Weights of a small transformer language model: an embedding shortcut.
Each number is 128 + 24 x the weight over its row's rms, rounded and kept within 0 to 255. Layers, rows and columns count from 0. Numbers have three digits each. The size before them is the row's rms in percent of the matrix's.

# layer 8 MLP down (transposed), 1152x384, rms 0.0343, rows 115-140, columns 256-383
107:117116137149144077123123130139153156118102077148149136094131133163167165100150083114089116123123123099124143091156078082109194149128094130136112133140166169137110142112133117164119134093122093098127119111147127109146126092138115150116143149104130097139160139117160082145133144111122130118126124103147076188082147134148141152143161130102099129117149123063109128141144152148128089139167
096:127076185137132146080110156151159166170107096120141080172122131183134163110081140119172105071119179150127106121137100148152103124145141100118126122127143128124132122127168172093148110118092149111128124097109108135141091103131112134085120095130125117138127163107128117130142159152137104120095157143135113117141129160116074138114103100166126146129150162141102127124151147131125117113164
121:136101098108105159118128126105138133134109145145087124090116123147155132149139164134122094126122131098108148135117130155127150152113138096082103149136176121096105138096086102177147118144116149118170122122148107168072157179146107086134113156126184192158128069102162079133142137127117134121120100178151100129152118159145124155138134103109090133122108136099168148140117129136125106142160
080:140113138152143128137135109162078128089079122146137128141151132105132110152119141119170186112130097182121129156155124120144108166156145131147137101113127124136113123126138124128124109158146121107143131118114108113144139182172134106188157111166128165145118158135104177149145144113131122128152120126124138086118126117137148098120139141154157083103158090148116129127097115165149129132169
080:129117085126075119124132114156151124130122121127135136255143088100120127108099172104160147144135111116151151115124139104099149127120128112146120142124111155093149151138107154148131103142115138087159154131129153116124117126135129105159133124120097104126142130121097153129142134116126111137141087119117125115121119117119126104113136115128133134121182097125106135134117098141111124118139
092:091116135111100146177082089168133112091122117104098093219107131143139107125149139120132130159103090140198135127119139119115072093134137115104126122133109117119145128143099119147143125124157112169147123152101168118110176139123083167121155181154152075138150120143121125130109159123065104126165121108102136123185124159127126143078105128119162107146090084130157180124099122144105194118134
101:103143141144137105122115111136107098125149104127100166115163112150122103134192176148095111098095132086131128108143186131138104132073078110094122125112119108124122108112132129102115101159097131144143141099118144134121148184148149164182117133132076097124131144132172125127137111138161134150135153135151111100143132115101130114115112123105085173150122118121105115096116128142128127132140
084:115091160123115127105112133110136177156101112111101120144125103192125104104090168128125153136104165124121167091128112147142145170119121127094125138086127108151135144112133119125113125141130111124150151133069097100116093095129157125154141062097162108157141125101143116124177136120108112138067115143115104120122093167103095117108110127160115123132104127110150100119159146138169144120152
086:122116127140178134145092142135117092128160153105179124080128152167140131126142132132121153116118093073118139108126097115145100113140143141129169166143154060123148126152116157067142110082136090121144110103105184130116132133134136098115139111148103154094092145142094113149100136154160113124103104132099089136188137117130124128105111106144138131123114119101141158141138139146131139128139
092:180141135098124132116114116129140165112123136133106141139112101144126147129134156127143099118134116129103167112151102121088123125117109168106107107081110125148122121093124112146116122133073080140141136149146207112145087128079130132124133155135128149158145120131125112117130171123124117119102124145096130161105141132093110117085142132130106086168090133176137117105131103147082111122125
113:134157115126166089161116128119115117116138107135144099130096152136134116091121106125158109118122135090148117135144134170132160130158101149124105115134123102117134145128081174109158125158126114150138115107154131140150120127117155158075161094148155143145137095159152110163098182151147131165096128104122115112129113106103095138163098074118122159137126132197106107169116136105149144139065
100:146092125132136140109135095151169133096156138114119132181076144133159123132136145137146115141143112122118135092151145145110137119113118108132148137072121116130128160135153131151146146110133091103147121115110123088136114080171091075123145122127183122142127098101119141149175148111134127110158095189095144104108152106111180110166081138084125109154154122145106138163146125134149147107126
085:156142111119138136161090130113170159154120128138161098163126140105122103073139122201124124141095120081129150133107123139116098119111106133145072134102183171127135160099143082101098115082142177112184146082076142161132143127144128134100112129110136135170158082137121119126128113151135122132169105120149118118138137132097134130110100118139080129167178119116152175121126135107093139146114
093:120150108129118093109162145142076139063134120160128121114149060070144102082104152177112108109132137164124131148141101122154111141161094135153118114155138068096094139084099082114125134129163119114103144147108092170137119168127141109104131147109140095148137118144159088117160141126120126141150121155145117148115161132119121125133160120157140123144105122137165130120145127128143116119160
090:108129115114114113140129088116147143153061100130159109129143165094133120133140148107143123109156134145155169114130127094153105157098130129160124152143127143146158086127155113145101140163119128113136085116137115116123145077134100094101162145099110116107117174107107154142109118117108064155125099103172140138111116146114137104115112161125129097117149119099161111138112150145115148141116
084:125161137141139114122145092102144131121144142133124143255156126128170126111124118144130155117105111126166114149150121093099140195160151127102137141155125178107098123118144108082142147158122070130111134135123117150105162113068122119173158101104110123121129113155098118141145129107102064142142182105125118119149169130162141108099081129110122136128157145136141125132158157083123153138125
082:123084138134168121060134135150134117104129134153150116130147099114134138166108101132119120135155161147096119115143127112157123128127098108128158123153107112139153128120111143163114137142086133138104148126122104145107098083110103120112156107176119143137136126133125136125129122181083152136148141165159118143137099120106147096144113156160115107158152191169139109136142109111095114107098
092:087134159123177139065078164127069139091075125112076172129135097102114177102143113134174125162151145146114121130166155090097112113131141126129120139116184141105159172114135130114128129112155159130130121162127091178131115106148151155117115119110112157133119122145134163175127146122134134116151132133157167106113164134133155155142085171103102165114115116095123143111117070136196121103136
095:128097140161107130117150170132128133151133078175154189151140158148126113122100136109109109105156137108140098136118125141120132102148100151125128134159141121125128133133102116123121113070136124133121125138121129125101111156133138134121106129111120135124154102144119068058150138115133116162167128131131168116110135137129131106111120108139147154131103140130101137142141144142152120076114
103:143094108119120178130197110133141148129138144091088101113155120134117100118145127139184150085172135140132148160123116154115160094129108159167068102165095115185155126108112129119121109125107159096147125124128135108112126148160122133165100133145153095138098126118093139144147135126160146161154140114142158144095093139107102143147130099113111146120111132160168137104118140112083146110114
108:128143133120139120093106111135108083098133124110197160109135151103148151107136101131082111141093095117125133111110145139120143139089097084161093098130133112151124151173110136125125098185109147113131147114171124107131149123160128140136116076117175144134146132082140122160192117112123153128136106128110151160162119151125118155132107140126128105108111103141102137157096093085120149098101
105:114118130133156117139125126151152124108095124102119147140138130113131144102160113160101111128119092156107107122124090139188114140118153182103110179141111109122098119110139113140104144154110045142095106150134171115096156139150158102103170167102078147117136136168104118177158142135117136123120160097094118160134133166121167136125117145142116136160116135156128108122172067114123135129159
093:136171137154151169150146154129116130134178109094125153140116116119128118115130135160100081114128108135121103115143163099112119123118103126145113121094121092104094122130160165165101137119137103122096114100120150162116146152118122129140128121111128143096143141127118116140099107113167121172096160139135145143121126112097169184147155133129125158150110139147133135116082135167113120113153
083:122133164124142104150132115174150144126110122147105087039121105126140145129110137148153127165130139157182134123130147127122131172132097111102110090106135133135137129101167167119126140144112137119112123116111130132104150117130100103115151071111118098135129097115116088174091115135151149137075149116131134116112120116148162127139108150176104145136111165158138149172120110137079094144170
107:156129094157145095111118091095158173127119095113137153128095071188109109168087120114098114124125088189078128124185106109116099123107154120147121119103102098114118134112111127115116169116145181154114123165103096133139158140131145062103158050147132142132130113113107118102137148127174133108110113114129118099126113138108094126125148140121165142132117121129098131090110106129127140165113
107:137148146135146139123121145121133178142139126129122102136125142058114132160088129100139144129106122126127131113101153154156104127128118157100118099150145119090120140111123149150165097179104101138111134112133149129130130134094147138162144115142115111133133115123106144145141101107093108140139138143131170121151136128103171082126137133144114164145141172106149109156082067163130139139088
# layer 8 MLP up, 1152x384, rms 0.0604, rows 116-140, columns 256-383
107:136137178114169122119130141118106133077130078115122103119116126108140128138145122109113137126077127134109108145125134115134124146112139127187136110131153164135135142100127114116150143156139125110148115124120189102135131108135128130118098124118153163136109158180126121091170162165140146118091149107157157118149131122133124121134104161132146142116108107154104124084107092100162107110124
120:129126096106112149155147119120093090094114100136108147096096116162173143136121121127096131127114149137115097166108137164143131132163146100113158179164173133078144102143122136150080159118123156139146160110146109108071132146173137083107114114087109138127129117108132074121131112108177123160162130151114105134094141161150138144124081082144128062136102112115139095165106190080144123136135
099:110143123120156148114135092153154105134109123120150142099135109125131159167155126093143130113085155144133087144115148105161145136121085117114125138131114123141132146105110115091137119124067157125133135137118078095127147123139141118161147141110113150149131107103126139101107115146108160121101164154157152102104104099144100099105107123168136172136149141123172090119120138129130134117125
082:145132118114139113121135144127100125132141128124165143087128111136117121062124122135107131105140110119132128106120146120126137111167103110109092141148127097154105136106120101098164146161118125135106122125146109128120123116164135140134136145143099115124149135134078121142132130131153128169131069158111114087098131099165153148076101096115141116140162124137154134094130141085153148132169
092:142132079092177152098119137135118129148150142122145090156137123113115154111133119114185094115101130121104127128146123131114155123145084133104137147118159096116090116098141135141153128158096128118097127128094097172162092132120126136113147161095108108134129124103156115164165124151182163139133144159145132186094151135147138133152139134118121130145149155134123123131160099143116089105104
102:106169139136102124164109145118140153147143129149091148152161146132124168157141157162091155147120130124098113104134119121117156156160100101111175120157128095151148145130142123134127106129096130105076133139087110148135150093134170123110076149095127147119166140136092144077153132137130062107131167164116147135129204078133146116156108164103093137164123136145137118149148170119098156142154
099:109096114156115103075117093108148120149113084126094148138165108143127176086164088149131108135138158178117127091103109094132110105149132124141133149155127097147150134111096127148127136117115121149132162102114135136120119132100118081112139099117134140098139159135137160118161141126117138099149148123154156127145143127133141142139111113124124118131134171153127118142150144104085119062127
076:120103125139180118145084114158111154127168104094118114129150152139119132121109122153156117125137093120166123133165131118077093120122134137156091100151116141162102126150139148159106158111092120188143103154140148140099107175073099095120143112157143176157158124140144155118149098133103106137137159127115136160136085144122135130172172125128112144106106155118109125131102110108117155161116
096:121113148133119135103112119138115108130142103103145108141105137095119113116123126154103113133122140171063181119147133118165146148070122114129132124121103097138096126162160116082132098130151120156091149107102179132125137088127089107158197110117111123168131158096123131112105113114126173143150140107085149152143126167106148141108116113133145111135092090107109110081131120119095120129082
114:147155185130140131153098147130107133116128114067186124079133141150111091083145117103161159115077168116168135163113119125147161091146127105087133117162145121166122133110113147101098123111094141124125107109150127088119163118118130129122132122129105118160121110099156132107113171124129127147129121108150138077145123148129123112157107141137124113190103115179150102124165169125118105121170
108:126125125118134158103115146083110157158119142140106156128141141110122131200130183146096147101137128113098135121157098174160121118129114166158137124095169155067116127165109117104135117147158122114152150164135174142084116135121125140143150135127121156102109139114150121100096075165083141151121152141155138123110152123162140177094119088164128152142106141115147122112115132100159122117140
087:153110138138141101077111152077108125128095131137133090135156115112157133168118151117157109128137139150145159143111161107096123127128146114150157147121125073139123162132135137118170143157096133139103139143145152118139131078095145097119146144125155169155123111144122135101100101144138115143101142189132146154091150140142090101140120156137130127168099091141154115095151149160152112089127
101:132139092105130165140124093104124146123088135093178108137143141127130110081142131108138138122140110154193177151105082113151130139164116094114167099115106084107126030070129133114178130134140162118201095141160129103104160126115123081165118095157097102133123120161126123141118139087140104174122086133122114154121177171114115103132121125141101120122123127192126082116136144115101140098103
091:173135119164074104158137108124149138116148112166136115107140140090106090121121145104168171167129154173151149115069133109136141174080108139115083107127137149106110132102119106108119130119133080125129144169129117122111099098107090172146134107151159107116123126147150123134080139103142159129117132151152127193140131138110091159144137123150146173094126145113111117159110130180158147181128
082:128142141071119140140122122128131136146104153063160165161113132133119138146154130148135145120114160137100129120131099133110125155153107113095160144159116125147139114144142148118100135155128163112145171142095079084129093093177107149125109157110109101099145132114112148099132159125118096129132168111121133105153146088170133128142107122127127130149147154116102160152136113123113138129174
094:123153151126119114180179144102134173132108160146154138138165107124163106148180101093112118120169142153116138144123132092110153155161180124160140127141121121143089173159133168157124136165121098110123165138137132138123160145112110138117123130148129112108134120098104134140162108116115146173138150138130139111142144156156135141117116134164132095089109135140155163134093168090093122127148
092:118139160110108098120106172153113145115140167103114154118133130176174161120134102107153113079167109103113159149110132135126077161106089163150120133078121137126152085156149117122123124111121149098140176132118092128125120178110122134102101181146148124138139139132077137172134110135142125137109172112158101108147155094102161112142183161098121102154172124128187073113124136140124122131118
094:118107146158150130122129159110105143101121125116153153144143132130137198137120077166119115132091146113121137118148103108097145179109159145140155123075161091106134086109157153090096095159132136143142135087143139111112107109139132165128103165132132149193121108123112117125108109076156136099103102142145126131095144149128118125127164130112151166120136115136153115124110155123123119086127
106:103118136147184120132131175144142137106152150106080153146119126172160145138131120174167173112111111162113161126128128148116107135130091173134119141132094135118118090113099137149124112144121106150131155161139142134168132138151128127099152131088101125110068137141147123181133131153095178159093125152141136190115125099148174157132123166095119135101128105113120138120149153137142131093131
096:088139154143129110169172128112121144121125128104121123132104152106150123111100128144144143127129110098128128125123131112162123096129102162144127116101169114153107087148106126133145111142120110105192122112129139132175152149081134124150125131108114140130112146140118146159082115062154162152092105152109098123115153125131141163137132152127149095132100136131142131117179195119140154098172
100:129109116172161095131141110096138112156097170113112154132098124158179144101142153107154118083170114134123117116144160150098078106134120137114103099142126104126115143123118139117098120118136146130106150140203129140118085142132115113149108152182156148139148123112145159153097122111128110151127127133115132128135191151097114106135139128138128158136101101122147091116101125136148148091136
086:130104135131121149132139133109117137094118115108102118136137148136124129112120140113122135126118075147118075143124133107171162125121106094133151137128107117121096145145168165154094138140111153149131094144113110150093132165125105134117158106138156129124163151158122184139126131150125107110144184133137101083160129135124136114178122122083106085144120115159150091114104165127096150139134
090:136136103057141143152146154161125129122117173105143168126113124132152166142127114099138114135135157147131173098162106129112104094140141130112140155107116123140143149143145159113131149114150117146144121128121112089100144146165112143114094144145143127111150108112121136166133144103124118123134122159146123143107122135118154139098131122112135136115171134099146147122158139112092171113142
102:113101127128101155126131138133134129154112118125117122136133123122145131136098162118113156113090127134108114095143141140124104144106130134136115177108113139110151115110133178123126140114118104110139148146114111175130174108147068118133078114097121132132143105142117099174127163098116150159127165121141144093126141121107114131187100151120095125118124153135129161132107109167134144124150
105:090130125167149121113133125131136146163104136111134176120151114083112126147101103184123098123121147123110137150082105089119164073117156131147129181150179145131148117150146119123184117139120153089158089119118103126170154138088169140131105097105144102136103182133092153152124115120109117107132136129100109109100131141102091112139110119179167130107127158121169132139111110212121121109115